Each number is 128 + 24 x the weight over its row's rms, rounded and kept within 0 to 255. Layers, rows and columns count from 0. Numbers have three digits each. The size before them is the row's rms in percent of the matrix's.

# down: layer 3 MLP down (transposed), 2048x768, rms 0.0627, rows 222-256, columns 128-255
# gate: layer 3 MLP gate, 2048x768, rms 0.0656, rows 223-257, columns 128-255
# up: layer 3 MLP up, 2048x768, rms 0.0658, rows 223-257, columns 128-255
down222 104:148121124111089119126158090118097122114139091155158143105149132103134126156162089118125153114177132067115126118127160143166137125175161112131075099143104117104127130093154129131143141116112150086152091128097115143127195186162167126097124134132139149139145143129153122134116165138155096156127075162111118111129108170140110151117126186135114080122125087132136144150142115106120127147088
gate223 102:148144138105120164165192110142102148137120135126094085131088096132115106130142109125139131149085115125093148104121120138116155126132120081103108135123113171129126120111068168113123133115146134140154158108106137142176122130129170129138147079146122118136158103145101149142103152109101169138166155147133126104103173128089159123125107113134152115102115134139114137142141163146165125110104
up223 106:194142120101174154126156067129113119123138101099148154152116136149106094137090123114127136145131154105157109114126153147138149109145130104137153170146154143126146139148154086164106126158142147108108123170136129102154168102122174073133095119154128140150132116145123101102109151088120139161125083114133185163161147155127130157099098130148087166126164129155160132094137131163122132157099
down223 108:121179134129147150097113143120161123108117141126092149125123132127109154150121176103146115174136161098113137123133102120114149091132133124122114131123098174153102148172103099120174132129139120135118137159138137166146138091123124124175102091160149127147097104129123128113137115158140110146121152097123127138160141125145140117146083104136155118133138153127118174134138123143116151112108
gate224 096:120075132205148140130121130113106157114094117143177115160143136115117130151123142095165131143138130108137118139128151145149141101126137133157094097125099138116085110173143091131120163122119164112096133103098104130144094158166104147103138115154164130114118100145104113153100131146108133158132141135117125157132128108106071100112140135125128123127133129140125159143131141107093166167130
up224 092:149135129133153127107112139089136111124131115123148105150127110099088099137139127092129118157126147183108122099126113124099134104104139139157130107083121114148133131178108140118147149116148127115193122113134094091131108145097084122135122176097137124119117107141133163146127111145104124152145128110153179106167154132156109138156150111115157142137154086099100118140127123136100167117151
down224 098:156140151156110161120145112139140126124111139169117135146164105129154115117141138121140099112114114057102110171122133122123124138129087109110169146095169151130154155132121118131114145134100147137128112121153125124186108110128129142092170105136108145145101147117105135143142141098169159114126136112125151144146131131143114117088098154146165156101103157124086129112144141122164123118090
gate225 107:139073101114119099133147115092158136159111123113111173181125121118165110116102098146148119113150182103132164145136125117147158080096090134135157176107181145134120102130108151163119109115160128124091148115144123113152146152127101150153132101128128115149154146163135090139157107107118106128117135133101143137156111133127148180103165114124138104157090175104168150142155097136093127111156
up225 100:148148154123123139126120143149140098134116152088129182120090095140117134148105196104132150133158107162134115113158118186138106114156156088134127112136133102084113160133117116168137134185119199175154120112132125175143091132122108146116127136142149125169148150119107094123077132137082150117127107128142111130164104118128165148137097165139127140118129110166075112114132127153152169129163
down225 098:101130146154125146132144116137151140097123129161106101137137109131164146206131105174092170089143144165161116138088142113141144103094133131148163100157165152136135151112116098100169100141161122150113133079093094116124139132132186133111110136118094141146104138107106101103152116172109131123143117130102173074129089142085130126111089154104141103133078050110156161146131122098157127152128
gate226 099:126158138136124113116135164108112138155121146145144098110123133166100163156069129096096080100131133166129095096162135124120126113134077114121155143132120158164131145143105119111141110124159153141122131122114107127129107115105138159189118110124111142154172108123130127140162124124139120099206152106122152130169139199132207087116095138091124125128089130137124133155158098158124114128124
up226 096:142123127126128104120064143103152111125119134126098158075131165139131124120131099139127157154070156125159115156082147155110120152121156131108153149126106089116104151134095075170115136139092139126112105141129122097122138143121139158119146121130117121169109144119155151129133107100122151152121118138094125140164143124094141136098134107121155110132133142139102142167079168116136116138148
down226 103:104133138113126152110129159130120112176123155115148127096114133097171103129116101143156095119159150118095176119123181176136116118139145097109123121134134113117121143143190149153068118178109134111151139142091129105122129109160108141127148149125127111124132130106092147144130109127085144153163059079167120169132144117141109121162138084112140173098139140117155161117106153123142129100141
gate227 095:104162105125088141140147138111116130121103091152097135151107114119124129154158097052123082119054096123163150141116100120147128108098130118103122089122144081179126128143124145122132097165126129129165125158108162105163120153083158155102105120107163123120102115158161137159179118106154117158119110079178150131115131142139139157109108125104104145123135174109141105160126159132125139118117
up227 103:115125089082098115101117118137113107156089115141124175086103143148139123139069077118141104149091099153118157149142159137107131125125134135123142185159151125133100141170150167129163088117114101143183105147133121145109147136114156112123092136136170158090129138136144161146108149126147140108099088106122124113160158142133145167099163151118114127097143138175133140168169134155164117115117
down227 099:127122126157130113116165102108129128134105097170109121099106103129142126164167163140121084153120115185127124121085104139123073100107172136150121137140156136138127178172128142185099100149122169161145172128150116102142125121098142126112118091135109091132127109135115104195131139106166152125104072111151119163140145123170159135119133153093140147155091124125124155165078077131128120094129
gate228 101:165078136147130122125113174138116121106141106132142163108119067135096171111131133084100099101132117119130127101162090115107105077130114089151111114126148118134156161116134133116118161124152118173146102145093126161110097113121147137113130137129141149163115150138149162123138119084124134172104123183130100116131140112146113111132127143133140124131119066153083141151140125098102126118149
up228 099:127148159133149122118147106112141129139159138128134152153119112140102165147113145141087114123130122125154173123144131119134108143122121143173146152121110128110143130121118135105153117098112146118136133096097133146108164111109097119121117092152166089154140131148099128160167126078128155181111158152085165138139125092154158102130085093159099155127108135106079130168121166151109155090107
down228 098:112117146123141100148164093097142132108125105135160173145133168150122141138153134095126129118158145104096165152135127110133145147100099165102132156133134150085139149146118121117121157169112112102120135099164177196115137110118110145121148115105066113145136091134111133109185142104072124142156117109103162126100069142134136137122134163095119158145137144109149171147146145117114130104132
gate229 096:138143114121152118151144143095100127122142167147107145136151155074134155123077140168141106104112078138156124114117131086114144137091104140148146145110112115149122134141137119130130096131116132166191095078118139162137109146154111151158136157141141175132106162094151110126143119108115116073140146163128178143137111146129136191108136123133145149101120143118118098127120117146113139131127
up229 096:119124128106126148107075127140145111166125135151127109149120160130105132128120194118171100102138132167132097122133169107131138146102115117126126119135124167108164131103124111117109117134102164135149168128170135071134144105120132128145098137149125152169119147142148141120141148141102078065118127100139119125153129130167100175137082129148134152113175101119122110117141109148131143121141
down229 098:153093131146115104129129148113159142154106135124132105162119157148091089174113163136138126158143104103135120111158135129151104135136113122147198163118137153155086158090125159149074080117153124134140100078121094116146109094155106155096085127085119159154130111130140154144171105158159122075169156124117158099153175159111094120142096121114146099167135164130152133124129133131120103104092
gate230 095:140125138119110142126102145100118110095175129153110108120100122104070130134106122110103179117150121142128145095154147101166145092146126114121145164127129162105136137147132137137126139111131090104124123129131143127091179090104212104108109150148112135158085128137158108156120171136124121149159121120137118141140114080144112103140163122158128153136137157157123127078123116102155081139166
up230 099:127141079119082176086108114143116162126136141140117090114125146155156145128141150110125148146174134096144126125128096127142094116096105133095087106091147117138165154102123158120145056090126085121146133145148111145103143136122143144131114140132123101115076113149161147124119144137134122159095156174086137155125100098155100155124187095141146118145095141086127124139127148103136104123135
down230 095:125153111122118114108151122102111097137126122135119145152115106122139140151164194089130107120117116118114143153136130128116145122101120123113131150095108149172160138158153144134109107097131116126119100134168101119113114150175102145145123145132173130109114149078149116151124099114119106136153177115175123146108117158175118145110126138124148105100133100121141108134174096133135136124114
gate231 098:100157151107126098109124106098149164145134143137102070115076128112140083119138124148095140145143128125124104112100122187133091149143119084102120145123162113108119091139143129167124103119104127115082128108150168077118126132115118160122112046097119112099115124144103122106077129134159130134131128104061116138098102101154140101132094073090157133139148091133153126097124109108091117158115
up231 098:144136105177108128111084113135134142126113103118121151155154118126146127142116117130085134106124123086123147154148129140142119118156124108136097135144157141136165111164153133130146093145155163123172113099129099112167164149132099157134148120147138145132136097145158086088127153132116154141086118104148111115145141130128137143125133141161112115114090152125153130167088117126118132110107
down231 104:115137109134136135113172147119103135154110147117154158119129179186138120170105099168120104092124107132146103198158113094136104119105141129082135121112102155124132114125128113135148120139115129132158127103129073109115162084143131151151118117145137108114093130159127128089138131135129119104092149153127130147144152132123135128117130110172087119141135139163165141153117118144115135104092
gate232 102:136156119107145136129132146142129118059146127124138102142103123118134094144134137143126110115114118163153127124109132128160136185143113099120189113129118142127108158181143126136122153153147107062151087146114153104147110124137113125147106117126125135154127197155146110120101120102090134103116159123138121137117123126154089073138091171158100078154146120140089164144134142118090137133151
up232 104:097129121131132091113118102203123175068148125124122103142154126107115133095080148136146136161144141094131113119144145123113137124137127144126139147159093050173125125084145135110114115075089133111142107074138120138131166134113149161100148125150109148161146125159157129089165167147144135135105089176151118114141126139144148131102123153146116160077146133144167132150125101128144129103124
down232 099:150093127148091089087136112114092136103127136134125160164140135132130158056117075138106140134106119101098117148120130102125105143164159160129121101174131139114138162091172127115145132125116135111121086139163091149118133149163149154154103147125148131159149128117131127094109127072115126091138171084122129102154128160166120142147115128149179142169105124108191079115095157079114137102156
gate233 100:168153146155098112144086174128145124117183068129111138140106109151112141117099104114141091161149120105111171156143117156112129128167118092159083113119123138117095131149128105161126138150154108152116118150134200158128089120158151146133159148153123124091152109115115153127147130118136142138153159119129138075158127150114172143089156136149093146136087114145060179109129112151110129129130
up233 103:124133126141094136129100162125145133145123130114138105079109107164101174118173108148190117128045140123152142129146102113117134154141156089120148130144148103116193123140169158108124108090120131119154115155125113080087152164119156147116126144141142152142158160160170143106131124152120117127133108136133100129070143111175117139149147143128164160040150154100138123137184124110120154124169
down233 099:122102149121121106133125086127118110131155091070148079109119106121161103157111144127084114149076110153158149159146124126142189091097120116121126088127076143132122182150132139148098151090084132171127121133105126158176133129138109101121105165135170143146175130111168131108090185120110120120126145108160144095136099130179116127073118142122121158144140155150131162125108111125109172129171
gate234 096:135140124145125082161128122110180140133127090116134173115115164132137089155108139116126153102129143145119102131126094154126144176157151152174107104081105120123128154131106134099134126171135136157161124099107171130118104158134133127129122176103110156131152148142146148127111130108112142088141126120121148141103118119117152127085123156146116107113133134144146110169157138135073140129097
up234 089:122145182139127128115139156098135158146172128146083123122141094128079102112163189129139122133140137093130139116147148126155116087139097123106156105144116160135100110109097138116104159118098137101150096170103098100110140090091136139173106157141175153107135113101138090114154114173113123168115179097120113128133130118130126137169135099090166117139087156141069119092114159173171136123115
down234 098:150171143102173176139125157156126082110115127097087097118160140142119143135182124117103147120104095124131181130119119139159132096114152150132129109134167144171135136132188106158117122125141132116062104148106143139130147135140098149132092105131134112128101095112119127143158103130162157160102105118149110135136104126132121126161098096116208140149176112123156113057135089098133138118129
gate235 088:144159116142133163134100109129119112128171115131131144123133107162112092118105141150139156149154120127115112142097116123105114106143100159163147156101139145139127124116179122098092133139138118098128136077135146125121114147099166170165125127099083117158157119110122115075098131130138126106146130136039131067150133099180171126139128122135145128158129107105123131057112120115135087088127
up235 096:108123124146144144138099092133151147117155144133139119118102133082135124122117133118130083116147149102160138101155100167124138160184134119154079156097109130089114126113095098140135128124162094180121113162138155143148118128121108118134091173106144123136139112173123106148143102119167129121133152154145120124086136154155111127120144125129140111163152111144118143157148161149142118143096
down235 091:150129119090129109142126154116117149140117135138156134123133128158090090143096191150168091123165117147108076156137110127178132109144117152131140117141100136137093126149131095093165117100139110127104094099131195111106138130121111172110153096130139152122108141130147129086111164115111099144110130133113151108151143139068126087125127119160090107189132153115125128061121096160131106112120
gate236 096:093127107136121167176083120116134141126154120110101123110169116169114156122110125130167104170135099133140086106150167114109149109095180135099142120128095144149139118142109144151152134117173159094126094141100096150143099124130114138093152157103090142121093078074119126110108126152097135096124158062167140101118162107129160171144083063132129092130177166169129177116154160154114110135115
up236 098:134095171124107142120097130126077124117147157101142100154116123156139114172145128112136145071081132135157101127120140166110108152129097124163132117131148110113136101145120119150119166169107127115104139124105103135082148134091132146143132114148133138118123131148125095144149080071120195146135122129131104137097129107123141082166131135163135180127133095097110118112133118127123106150129
down236 101:128096144142125152084118149153087167158140088125145135133104157110139108147153147152086146087137101142140148131139074093144154129114113090125132128133116125130119141140169106087133131157190149146110137140135163147129126151122123135107113142152095115140118122139146112110074175162156166144115102176150148134101131149109103109113146125116120067120092109097131084143111141137181098144160
gate237 099:145124137147083104138119129132152095115137085160144110155139158110125107151157161154096124115137094132162101115173115142121133123105113138179121171129118162124167118135087113139074151122155126111095117146109142148134130116106100151137118088127116145116111134151140128104144158140107112126108104116131120106085151075109102109153104123129085151120118147120123115052099118139103120112111
up237 095:174147092159115169152105127152143125133135135124116119119111127131121142140122129139133201083130106153124137093109155117121200129104140117120148090127122112167138157128140107134112138139108097098118103084071165107098119114149179088106170130128080114125107082094130143143136130114113115117187172132143104125091192072118134134119108121151094170162124117135164091139117169083119131088131
down237 102:167150118122115098115139135097145127120104119102150107114106117122087125127113114149154100103103118151131137178136094150118113160111107098128120062160130089156118165154120109080178108157122164125110155093133092109143117142101136109118153159197116123122169115106155127113140117098158150117185127111138111127097153125165112095146114108145136130124136135128121151111152145053118169140144
gate238 104:127102137127139170120140177191149137134122131121166102141125131106105129102116122162115099152127127090116141148162146160130175121145123124093120133140074144100106215142119103121109163136145118106113055148129157199181121097136129160140173130138137166117120124140157127084157132120143148110102142127119118140127123160116088152115105111144103134132122142103099125124116183174143112106127
up238 106:169159119124102105116097146083101131158139169126135136151118131119168127169144117103180140123139118148133120164130113099151123121081144145179139130119166133146144055115128152178105100128081126178138166116101092077096125163101128132126157127142113085092124132111140118116147105126121124117123141139145126100133122110148139119131155133132155121098144153151149158118126137112179136130142
down238 104:158119129113125136113103157148150171152110159179100110128111127138113080175118133093136126163134135170174128118129105081131154150073141140115148099159143030116088153156126191139113146136068103129124137121119097130103168127158085149133106081141107130095124129125122184144158162143094095090144132107160124099191136158142142101101126124149101157153116136155142092126112102091154117121126
gate239 109:074091113070123167109133078134146066110139136108114162109096136131132103113101097114111089145164135103120114171171184122134112119150130096125088086099146086136118172118123134166180121149093121130126176107105138138180149080164138186134145125110115123109135132138115119138133128145132138105112109128145114148187170144134137162126134115107103081143143144119130144142127138133144107116106
up239 102:162130109128171151134109143139081200136092143122136112145072111088176119144100101155122161148145112146178126132148119107130145118139132150092112140148119155140113121129119165126114139118102126139155113118142137153098117143110096151084061151134110137142105153106117155089115187144167128138129154132131133080132121105094139117166115139120138126115161153099082148145100115153132161098117
down239 102:108130162175102138143139123154098139060169119115149117108132191122125123168160115126133104116164100113154109102132162079127143136152118118139090152102099142111139087108122116171157106140082083107152139149142147125117098111136160126167161114121141113113151141101088119139151098116177095123139150185102113149173130101106124109139068086133137103134131109090124135079133164078111148146111
gate240 108:116144142115106164109103112127100128081174133142116122148095124151137132124132126119110154136113134129126149166144134134125130141151156155133119103088118151101111134120166091132118093097111118124164129105110146099120102090137151080154153104165149133150121107087122072129127114106119103168115165124105103162109147142139158140138148097122112100093178141124117155112117123124156141106126
up240 104:125141145119126134133119138108132116134139158122114145126143174110121132161078141113099098144142103124143127117102139123097137117108099103116151124132101148074078114113140122094066112146107124134089176112074113100126140154144128087152125137122162135132123138088104134130136140085156083116109128183163132150098173130130155100139147100109125102120092124163119119152117122057111118177104
down240 100:143126099133138174117160112130126175156090118153115128089097121108139110105130113137115146153157153129123112189132128107100127091079184133113102122129128160137085108124180100116133171137107127136179135091131107140148150081150159107153157082078103143099085152171098173099130130119123117128103146112143135073100129129096147115108184120142155108157179123116145157104098120080137135115105
gate241 126:100145115114136112147126113088096078138143102141134129145131170078095148192106137127125124133113115119125112120134132144100134126129145106134137117169147127120090156086123112115159143120155142134150150109134117106182119121119104180157126122151150163106101185148130144137133114104144126133069158113119187114147121157158076177042121079125077129101109105148088108102106117111162091117141
up241 126:120119117125113103129128142088144119159135144136136106135133146170126110122133112130098105126105134117145159100097156126165149178145123172107123161105103134113145159139128139114109127124141169135071099098134111148137153106157116128122125171127104111139143078138164158116089109096090116109158115078158125120128159124102118130091103118181117190122106122147114192098138125137087095127102
down241 099:119087104145087112142101161163093100125137081128117111125101100154123128132142133130135138097132111114130109107118125158169157134137100155109127127106130126145166155147067197157134107132118119099111116082132122105139131082162103133125140129134133153101097128099120142131139103113133118129098149093148107139094139129135133129151086141122090154100118089105123135103147141152145137148160
gate242 102:166123167104113176118081119146124159126157121142133079126124131098092088121163114153121128137136139132116158104173136145131108132125105168100118165147144160177157119132107140169108133127133162137143168122097143137145090116121147170141149153160114147180121108134099104111151086128094112059128055110120166093140110136117125180164113148119167154090144089138138134125116154135092153164096
up242 097:152112124182140104094159128098102072127147130167155099118137097122137153115163137159118094154106125140085143152151144164139115148105105102113092142132131117148137143122080164136133131101100123104127165128119153116146145111119096194126128161139148116121164130114089124070119154145123103164185095123120105102141119137153088116116161132084147140126123155166095113130150116118118081121130
down242 098:163144148148093142124091132080142196133155143128088115111125082137100108124119132130164121087126137132142140109126122138102137149138091123139120128103133105108152108132160190102151109121120107121115149146115088159134129121122161098117102107144138171145079166139132147144094111098122106140100108108100064135132166185159123136165122149138135130132122123132110079125123100133111114138143
gate243 094:092131152095126152156119175148134126140085136134114142103160115127130161163115133159123192160130139162145132141140128164158110129116145150141166137134125098163118125172083117128143103125079134121136087118108150111121092124121129114156161089125137127115123147128161103085122151085169159097153092170152130114126144117139098144084162136145128109198110145172081124150158125160086152158085
up243 102:125103185109149127095144118147119124111132121129130149097105142105143128144099110099146100148101154100121131136142109165112157168120114121120166154149195115144146133125119109120127120119161118117099121155159124140107140097122140106129085125095129110083143104140087142125129108139095141167139103129128111089113148135155088115137157129144178126122144146147118140156109112145162113136138
down243 103:102136051163142117149136135165109127154099130138130122130140133117090117127150110112144101134107155090136110132107154135133165138122149154136138149114114105145120148131158154093134123098156121147097097156123144114115107118152136147148117149127095140128175120118153089124113130098108113169086163141150123123137159153121145078090125181102145119155089129094115187129146129104150101084166
gate244 107:124105115104106108085155117163133116140117104111104120124144156118190165150147117163106095105137139135127110103121091164133124150128171127148112111130130102135114112105093111094070144070125134063164205153116158117107143124129117129127123122135160154114150187151102122128108102109109135145154126130142172124107120090133076146123105100127104143153112107120105073120145146169087174138145
up244 101:115140136127120124133128126119122097136152142146121090151147127119136108144181134108133080114110117162138099084147148154111133121110093154197158141122172158135100126099134111116138104137130161114087128127145128128083122137116186156105118134110083125102119141139154123130099142139104121114071161135097159140107149145122074085162103150166115104135131126108170141184176105137142174148101
down244 103:118088141142104157124159146125132165149130154133092102179134160158158155128134087112111136126152118115123119123072152138131097138130139093084150121123100152116105129099144157073138137156138139139105147158100080145159128177088154111108107112101113091097072146149107128108108128109123163145140166101168128107114204150131117142107134102126128135117121127097145171142107125111093149091115
gate245 091:104111142093142102162095084063126141103114124130154139160109121135124139101089086099120114098073102136078156121130167075117141081121120134142156156087112139129140123159130127173166127102129114093176123172146138157127159113095091133104115141162127134125177109137124146075128113111103137126125122108124138131115121137094133134116156177116187114118105090093166130141153150167150085080138
up245 095:159159114158167129180139079149104113143133132133123085124133139135119151123148163121118122110156115130085120115125136085098121132073112130140134120154146120110125100144095115155138091130107098103127174121106128123085120114099117132158130116159111129125100091123142134115092126136088075101120160135144165067121139125162129147143135123191105117103122130130117079162109145148117091157144
down245 096:139102174115167112127120139131083165101163169112129117117158129110163149107146124088090141114108164079112147178147123103111105094079126104125108130099152102135125128148110130140184130161161140122110133103155131140119096106123143144124120121146125165087131115167103119084120119103112132158121151119122147133124125106143119125133123145153146139138147091085134134125099135143168109164131
gate246 108:105132110131092114141125082099155109134157137080111093142135103149122131107116105145155097153158118184129139098144140119119145116136106136124170135098093123126132177130188123111086138106150150168140178121147094123130141117121122157146126133177140133123114105098155125134107133112101140111102173129136130126198066134139103137118141144121101125115169123124099138120128158115153120139114
up246 102:140134116161158112144085108106158136136138144132101147113130135120101137106143094113104151103123143145142079160139138142121081155168154154185122158165154125132122102129148126139115159114175123158135133132132173136137129135125116141123103140138117151119095142167134139131163107129175159148132115134124146094102152125112139145177095138167116161124092115138123118186139129092126125171140
down246 096:117158178109077142153105145113102089147098107115122153097167156117181144063130129121128136162094185114134057135128125143147142120161136129080145116102118145095187132152136126104116123120081125109107134079130170141121099153163106139151148136128126106135103139097125139152104133163122149119167141090119095114095082141129152106136098135115116115106170144130131101115135107098170093142161
gate247 116:122131120119128121121110137096135153132127121122128124113098169146119123087144170135155134170116142164057108101091155125123130103087092115102114159108151106102175136128114108162082105115113135106138107111141136126133124117162124138125136121146110121130119145132135101108120120131111141133120161101112089147114122109108120128125153099095144128151052127079104114108158155150116142101124
up247 116:107160135126113143116152122160114092104162176154105148112175080132124122091141111147136106101132148132124099107147126117129138147139137160100129099153142088118131134108160149116118108181138118117115122126134145139154149098114129131091137157086157145099162158131150153111132130146119102124122110164172169105138127143162133118154126115138118119121165106113129112135106089140135137130100
down247 107:118133137075155152118105113137119147132132143118110108117154092110085125117143129129108130140116141085133139136123100097141189160137157182176125141115120137166161119102115112132138153167130155101111137110111077163089116125127116177138104114121137121138126095104118144141164132131140114121106150132112101136127124142151133155097125131163145113134117124124148159138147149141133090095102
gate248 095:090100144095136124107118108143090135157123126108132132131150112137113129142080150143141109122148138125162133127112158140153113151119121121109073103162126118107178091144120152080095107142169133089152166097136130123132182181119142158116134170111101106127173128138137132144104108131129113109128130106134147095119120114155091127135119138139097109157137161117189167107089113069164112100140
up248 095:108164123146109118114162140185115116106112119080164101097111121099127117110085157085113127125164069125145113112148119134153158119119096118107105146116090122158112153114128154075133151106174136125171122097110126147111104119135141134161145169131162104172155091111083144087143104127122058160097136117150106125104111135093094124117104114129127109102111142145079155164105136144198148082134
down248 100:159107150109143108113123154127114108125123108138108124172148105113135180108151128146116122171130125123115137104129139108104147107144096140132125093099120169114089139104142133129127149150143150147150103113153145088126114102162140114121122110122112132131163141101136164136140087111117176139102136086123114167122084119111141142145128156101102098140112142088157153186105165097132144138134
gate249 095:114131129103156116145105100152110111147131145107158152141150083154094131111129127115111150155146165114160106115145176127124129109126164121183119078155145111159082125101146097145141116102137152117081119114145123138147149152163124144115128101140106103103164119110146142108093126111143134138094129149135136095167100116100109156141163111118076127160174146139134115117125139116163136146135
up249 093:095106144150093110115128110162117113161161107128093126131134120103132103102158138120115067152142157103123129084106144107156132145108130156162107093128171164125133107112182134102157146104119123075124153156058098116115109107131085137071125088093123119153102137148114134122162139154130155143139126124147117131153118106098125165108118122170153130133150122182120135150173139129136123107111
down249 095:137140136141130125134132110127137109139157108169106168120110127135124110135166149106088089088124130133158112145158093151121078137178105137078149128142149098079138163098093136124150110153092136119083117147170113152140115160133134136101150117163129139144061177149126151099137145125168123118145130148122114144127084116132144156156118118119164162117134134121130180131150139148151091091130
gate250 100:129105171133149105118115124131125123118154149118161116156144173144106108122077135151138089153154155137119123106134154159109131108146124074111118154126150127143141127138108090135175134132113126144161147105119192156110111128108130136126131111119177127133105118099112135143139126174170112119066129110132109165090142136153122145140104126093153142117129142135087120136102142103134134132147
up250 104:122140157141130150152085105146148131105134118140136109137129155132101168174117126134105120186147165125115096088124111128137138159073131133122130091139120177131143131114156119116114113137127152147113150130148110148116127081129085146115134128148119093095131162102138129090122117150137143145105179131141156138148130159134084121099100093137166133120106166125117132075142114178133110131092
down250 099:119120147168128117119096138099138132136105135122178142104154112096172132147108105114176095161103158120113132155135132113098119111166116133094115165154101163157139087125187136145167178144142112163106130140144151133151143135078119107114139149110148123118097125109123131134116139136129152141132122118161132125130120119127103095144116071190112160131169120076143101128135166124107103134092
gate251 105:128161103133071093103157162199130114087149129104123094136126105152127155131151135133127119113110120118142149117070156144122104145092121151130144122117113072133121097104141104111095144142141143120129151120095104097129132128156100134113150154089101154133125152113142108134117142142140163128161145099138133148130150161132158108135148125089110103121118142121112103112165149088139126128097
up251 108:127156150155110083146137133123105064133091164157122108176109133123147125109149112137094155139151162126117121121139152111222149180153121104130116104105110094120145159144117137125126127118122122112126100081139111163108135135134139163135084129116129178121144121155129092186168130096131134070139102146137135170162130115140135133146089130105146130138116110133131123130152143105137158102138
down251 103:079122090132154116163113150130126093111126110115122099130068078153156149117144130124093144136091125119142140128075122146155152108118160143163120118140113196104180087146098098105108118080108138107139164160095128109142110146141130137102143106097117141148077112150150102147065135141172132159077123142116160101127096129136064133143146135186128116133136113098149107104103084093123071167136
gate252 121:102133136105167121140090127142080113164102120136113143142078121098122167102121137105167134147132115142125171108090098155138116113145170143155099109133140107137106146107130128107080086151152113114130129134112091120124136108177131099133114133110128114117140105125134109079094139108096150109124139140142105136140119147178180160121072161119117137087156130123175104124106086115111152134107
up252 122:157141090197090153127140126095181114126146092104177098147117104124117137180152137160097163132108115133140181147097175133134123095135106120126138150134114140144121099171162127135153141114118095163135099176123187122135118107120129124114143117117148154114121137113140149155152139120126130189148138123126096142119115152104133149140136165095162141162114116154120137143104147129118139133140
down252 103:109136119106113150120124084124142118103120097109113158149101130126120105123064135142112157104123176116130164136100146152161124103135113159086150147142114129143151120159138124116173109131107159142144119121087114083124167114123122172122153165114136141115136130139139165172120128142127140155128135092149142134082153111101134103115151117147151112137118091158143106101173160117144128104151
gate253 108:094138132140150127118143112159120150171129155086109153137130160124127074104117116153139080148139134186130132102124122086095087155126109152124164114145104124147100110107107099134117088154129130135128143129115128123127142115137124149140138140101139169133141115143155097093092125117157120131113149098148112101119147144138149173136163133091129136079161152137189109145152085153138092151136
up253 104:155099122115125126091147126122122099149085133116094117136132148136115104123091106152123140145118101109119099142167125121144121126127149113139093097128144096111121135133125129137134153182101173135170087128140141124148113156159150127162078091167098138079139105127139137120153123170124127130144120151136088117113120082175091166130128136064123149082113124138126099147154153168134142139066
down253 102:132133167127102091119168138126187118109154114123141111120147136160123138155129138161110110147118142151196130157110160166128122133124108117135143084130187165157130094148110131143138144095089126090140128150107125142120148169117155102147116124101132127155152136143145104128096118135097156146152143117077123096091149101130159128098127112132153128149131100119127130130106120116081166090134
gate254 090:146134098122148116168162171151111142154130123102105105158111169110140140136175121125100122099126137130118146118148137143103125125117112115132140152109088118125120173165122130110103087119117132128144126152141140157119121110096139114136149145112162145106136103125136106137121141177155112114134123115093152148104120147148121091153104146174095114096101140110116149097140131145119124142167
up254 097:152134156106114118126194114114139168125159163145114118135148105159138109112128081120123112155119165127117121197101100128132133162152104162145128117133145132092103133148107112128116170122100124146170125112138115153133145114094155138169122114111133128116121146122127160128091136155108128148129150129119107158154121128069083130124120111106079136091113172102115155140117172146155112096151
down254 096:130130140118136144167150121153132101091076146099119181121139117171123171114094121112077138142145131080158140097112109133132134154130108168155110149107148120136154091131160120135140131109101155149137122121136116106145125096155158094176151159111144106138131126124168112080073097127126146158135136116161153137082094107150126154154131123119121135143138173114114137171152165085105163077124
gate255 100:196128135103132170111141163154085151112113074100096152120123148175139146155107139106091133129105155141131106114123111135161143118070133109144124174135161149099103152121133147128152128119126108140147094126152133132108150131088126141159139124100156112122141101088125162099149122126154141139117124148081088146134115122173132203110119141139172164109130101138134135187140107108134170132138
up255 094:111111125131151128117122135140092123180168113118108143138107151104140133122122127109151144103166120132137155125189146113148140097182170153112117170138121106105127112131155155086138124106126114152150139106159142167163113128112116162124145114089140120140093148105166113143127123159112102119133140117130081120179160086129155155129118113134124098166134120113130100127154156156127122199142
down255 102:127150165110175152102153097117136116150132128154121152137134137095144094134107129150084140144107182105162106130100144130164123087104156162108116165159163152085158086119118147124126121125103116099099134118132118137126150132097130165123130115096074126176106105127087152177096133168108165149103164137132149132129098110157096129113130142117137129143141106097128074134118128124066190131150
gate256 101:104179137104138138178141100155127130185099086111120120147116119139134115165168119133131100170174144095146092095131089121096115118104097120096158076110119112105166099147098148170141121146131114128126132130127120128132169126139096151138145129137093120135129158149132119156110117100093133124119054107117163136132123100128128125124124129132082141105119109137115152119130133124141163139115
up256 098:139150125099147097151129126089162158087104127152108136146153140075109163131115128121146136120134122174117144137134142174144108147136138086157126109130149083147165100151089171121157113106105098158138124158160120105130145081084137166122124138144081140139141129132127122078142169117183119133150119147137182090135150123124135124144101101155145108133087137141132135188157095166143114166134
down256 097:134086110130111123137131105132124178149158135123139134155130082145094122149103122115164174103087116124166168106171141117155167144117105148127111104135154160112140152109110127140105138144134116113085151150155124156129137124127115092087113140078159089095139116133107137119108098127097133089121157136099134150089119150112102131110097122142125120128118156122119078101092168162128097089120
gate257 099:153146122109133208142120122102158124104147105127113123124097129127151091146156149122088108135123111181136138103170078162161117136105103106163098104139128151135079129102103121166138159121119121124123107127109161094153166122144102142103127123088080111105150113134095102136101111117134109133129115118170114107156135103087145137125124151169144167084097121169122095097131124108192145118131
up257 102:151133116066075111146155109156147138091116124132128121141112121139095125113130166150086119108105122120129094121129160140160134155130183115120106142136114095123161132098134166112114158133140131106124124107129141108117080167127103155179104111107121117074133167100088118142123148102144114112171097102147117149165100125113151116141126165116141085154150136124132137105169137097092156132104